config = dict(
    n_layer=20,
    n_head=8,
    activation='gelu',
    norm='layernorm',
    bias='none',
    init_std_o=0.0079,
    init_std_up=0.0706,
    init_std_down=0.00559,
    lr=0.00295,
    beta2=0.95,
    warmup_steps=216,
    decay_shape='linear',
    train_tokens=181700000,
    dataset='wikipedia_en',
)
Each number is 128 + 24 x the weight over its row's rms, rounded and kept within 0 to 255. Layers, rows and columns count from 0. The size above them is the row's rms in percent of the matrix's.

# layer 10 MLP down, 128x512, rms 0.159, rows 55-65, columns 384-511
size [ 88  95  97  96  96  98  98  99 101  98  89]
[[113 116 135 118 118  87 167  98 130 128 110 150 101 159 108 164 125 135 126  89 131 129 104 166 122 118 126 169 111  93 139 132 133 140 139 138 114 132 141 117 111 129 144  84 119 130 156 118 132 108 152 139 104  97 117 124  96 127 116 103 150 121 126 144 125 107 129 155 114 105 136  93 143 130 146 140  96 180 122 135  95 140 167 165 118 200 157 103  98 102 112 119 147 107 121  99 119 159 118 153 118 150  89 171  98 111 136 154 162 126 136 127 132 158 163 137 161 100 106 115 128 127 126  96 143 108 148 103]
 [134 181 138 113 100 123 135  93 134 137 112  95 121 154  89 138 103 139 103 158 149 123 165 140 148 141 164 121 145 134 120 118 113  87 118 156 150 116 134 126 194 132 164 132 129 102 150 110 246 152 144 143 148 142 135 125 102 179 125 106 124 134 106 151 121 158 152 127 132 105 123 121 163 136 137 122  93 123  85  94 128 116 119 120  88 127 133  99 110 114 105 117 107  86 184 123 137  92 133  77 126 157 120  98 115 108 118 134 102 142 122 118 135 177 138 166 135 118 125 132 112 104  75 153 123 134 156 141]
 [112 133 152 141  99  78  60 112 118 125 170  99 136 126 108 153 143 130 169 145 128 136 103 176 108 125 179 144 125 113 144 124 108  99 105 115 133 146  79 138 164 171 114 133  97 123 158 186 143 129 126 110 143 129 146 124  98 128 132 109 144 105 115  89 116  89  98 139 126 101 119 127 130 153 118 135 152 146  80 110 142 128 167 135 103 162 136 191 120 166 117 109 168 138  94 124 138  90 139 105 123 124 202 154 136 132 164 153 143 131  93 132  98 178 116  87 153 113  87 105 130 139  68 149 134  88 114 144]
 [108 130 102 121 138 128  71 138 129 101 102 111 113 154 144 110 120 143  80 106 111 141  97 131 115 133 119 146 138 129 117 115 126 118 103 120 128 150 136 129 108 123 111 131 128 102  97 130  92  99 120 128 102 105 110 103 128 128 128 131 120 106 107  83 130 127 128 123 115  66 116 148 137 137 126 134 155 131 103 119 163 113 144  92 116  40 106  93  90 113 127  51 117 101 111 127 104  98  96 141 147 107 122 113 154 128 143 147 154 116 112  74 123  98 116 136 106 111 123 122 117 126 103 130 130  92 138 111]
 [159 120 142 137 121 117 143 170 161 145  92 128 122 174 106 100 108 108 186 118 152 156 140 153 137  87 157 126 135 115 146 115 100 107 180 127 136 133 106  88 113 169 168 146  90 146 136  58  80  93 147 161 119 118 133 142 134 148 122 120 142 110 144 147 144 134  98 151  89 186 126 116 116 112 131 104 102 112 144 126 162 101 125 116 121 126 126 116 113 111 167 139 149  98 152 143 132 147 132 147 106 129 147 180 117 115 158 107 154 133 114  71 140 125 121 152 136 190 163 135 137 126 126 120  94 141 172 162]
 [173 144 140 112 110 111 103 106 110 195 106  84  97 100 106 151 127 126 118 119  87 129 120 122 114 154 140 201 129 100 114  99 151 128 113 107 129 119 159 141 121 126 120 100 103 125  92 132  60 131 106 158 141 136 137  96 115 140 164  85 169 120 155 101 103 110 168 112 104  89 103 138 146 114  88 151 144 145 130  89 139 123 122  96 120 125 122 151 132 129 127  85 107 142 125 157 109 141  99 133 147 107  66 164 134 140 134 145 120 163 138  55 124 178 102 100  95 125  98 142 154 148 119 135 123 114 138 133]
 [112 163  91 129 159  74 117  91 167 149 100 120 115 127 149 159 124 131 189 142 138 117 136 138 112  79 100  94 123 137 127 126 162 115 118 142 118 166 119 144 124 160 134 150 161 142  84 146 155  85  61 125 169 132 134 151 138 142 128 132 106 113 133  93 137 132 150 125 123 136 133  90 128 151 137 103 111 130  87 161 119 143 119 148 118 164 102 138  75 117  78 140 102 140 150 131 139  79 135  84 110 147 103 146 117 131 111 179 131  88 142 178 109  71 107  86 110 185 147 113 141 132 145 154 122 127 144 122]
 [179 106 130 136 129 137 145  87 128 133 159 134 147 164 164 136 159 162 103 137 117 122 103 112 121 150 122 115 160 134 103 129 127 127 114 179 153 109 138 133 134 103 131 100 155 146 142 156 137 176 142 146 130 114 163  91 110  75 153 117 152 154 137 148 145 156 151 126 121 112 109 146 110 135 162 159 145 135 111 112  86 152 161  94 153 129  84 101 117 144 131 187 100 130 104 117 123 135 169 124 127  80 144 157 155 133 100 133 114 112 122 111 157 220 130 153 124 143 144 119 153 148 140 124 144 149  74 175]
 [149  94 137 114  93 151 159 140  97 148  84 127 134 123 126  99 101 140 102 114 138 121  96 134 133 172  63 120 117 145 158 106 119 127 134 128 125 151 135 111 114 166 132  93 141  95 132  96  99 120 148 157 135 115 113 100 149 115 105 177 171 165 122 159  65 130 115 142 146 120 153 137 106 157 134 120 119 113 142 173 127 136 112 138 121  96 105  94 119 160 110 141 167 105 111 134 119 147 148 100 174 125 124 128 151 119 117  66 154  93 130 148 180 142 121 121  94 115 122 108 151 141 171 121 170 135 109 125]
 [118 117 176  94 131 157 114 163 107 147 150 170 138 186 119 148 156  98 105  71 119 102 150 139 134 100 115 113 127 107 121 149 115 126 137 143 125  64 128 102 146 119 117  90 109  98 149 130 153 155 152  98 132  96 111 123 115 125 126 152 109 107 134  94 111 137  81 139 102 106 142  93 152 108  92 134  81 123 137 115 102 121 115  96 133 155 102 125 166 108 117 125 149 112 145 136  83 158 129 140 160 169 117 112 118 131 146 149 101 111 164 127 101  87 121 172 124 104 123 118 171 142  93  97 129 109 127 107]
 [ 93  94 132 165 145 105  95 129 140  84 143 152 141 171 145 110 141 159 130 114 101 172 151  89 141 130  98 140 133  86 138 117 126 173 134  79 117 169 124 136 130 125 122 153 107 102 142 137 135 153 134 112 131 132 129 137 122 121 160 133 103 144 153  80  98 103 118 143 141 107 164 127 155 109 109 132 120 145 151 101 120 116 122 115 158 177 125 171 126 152 140  91 115  95 124 139 101 105  71 152 127 110 104  84  91 132 126 156  94 125 138 116 106  46 163 140 111 135 152 158 107 126 176 122 134 127 109 124]]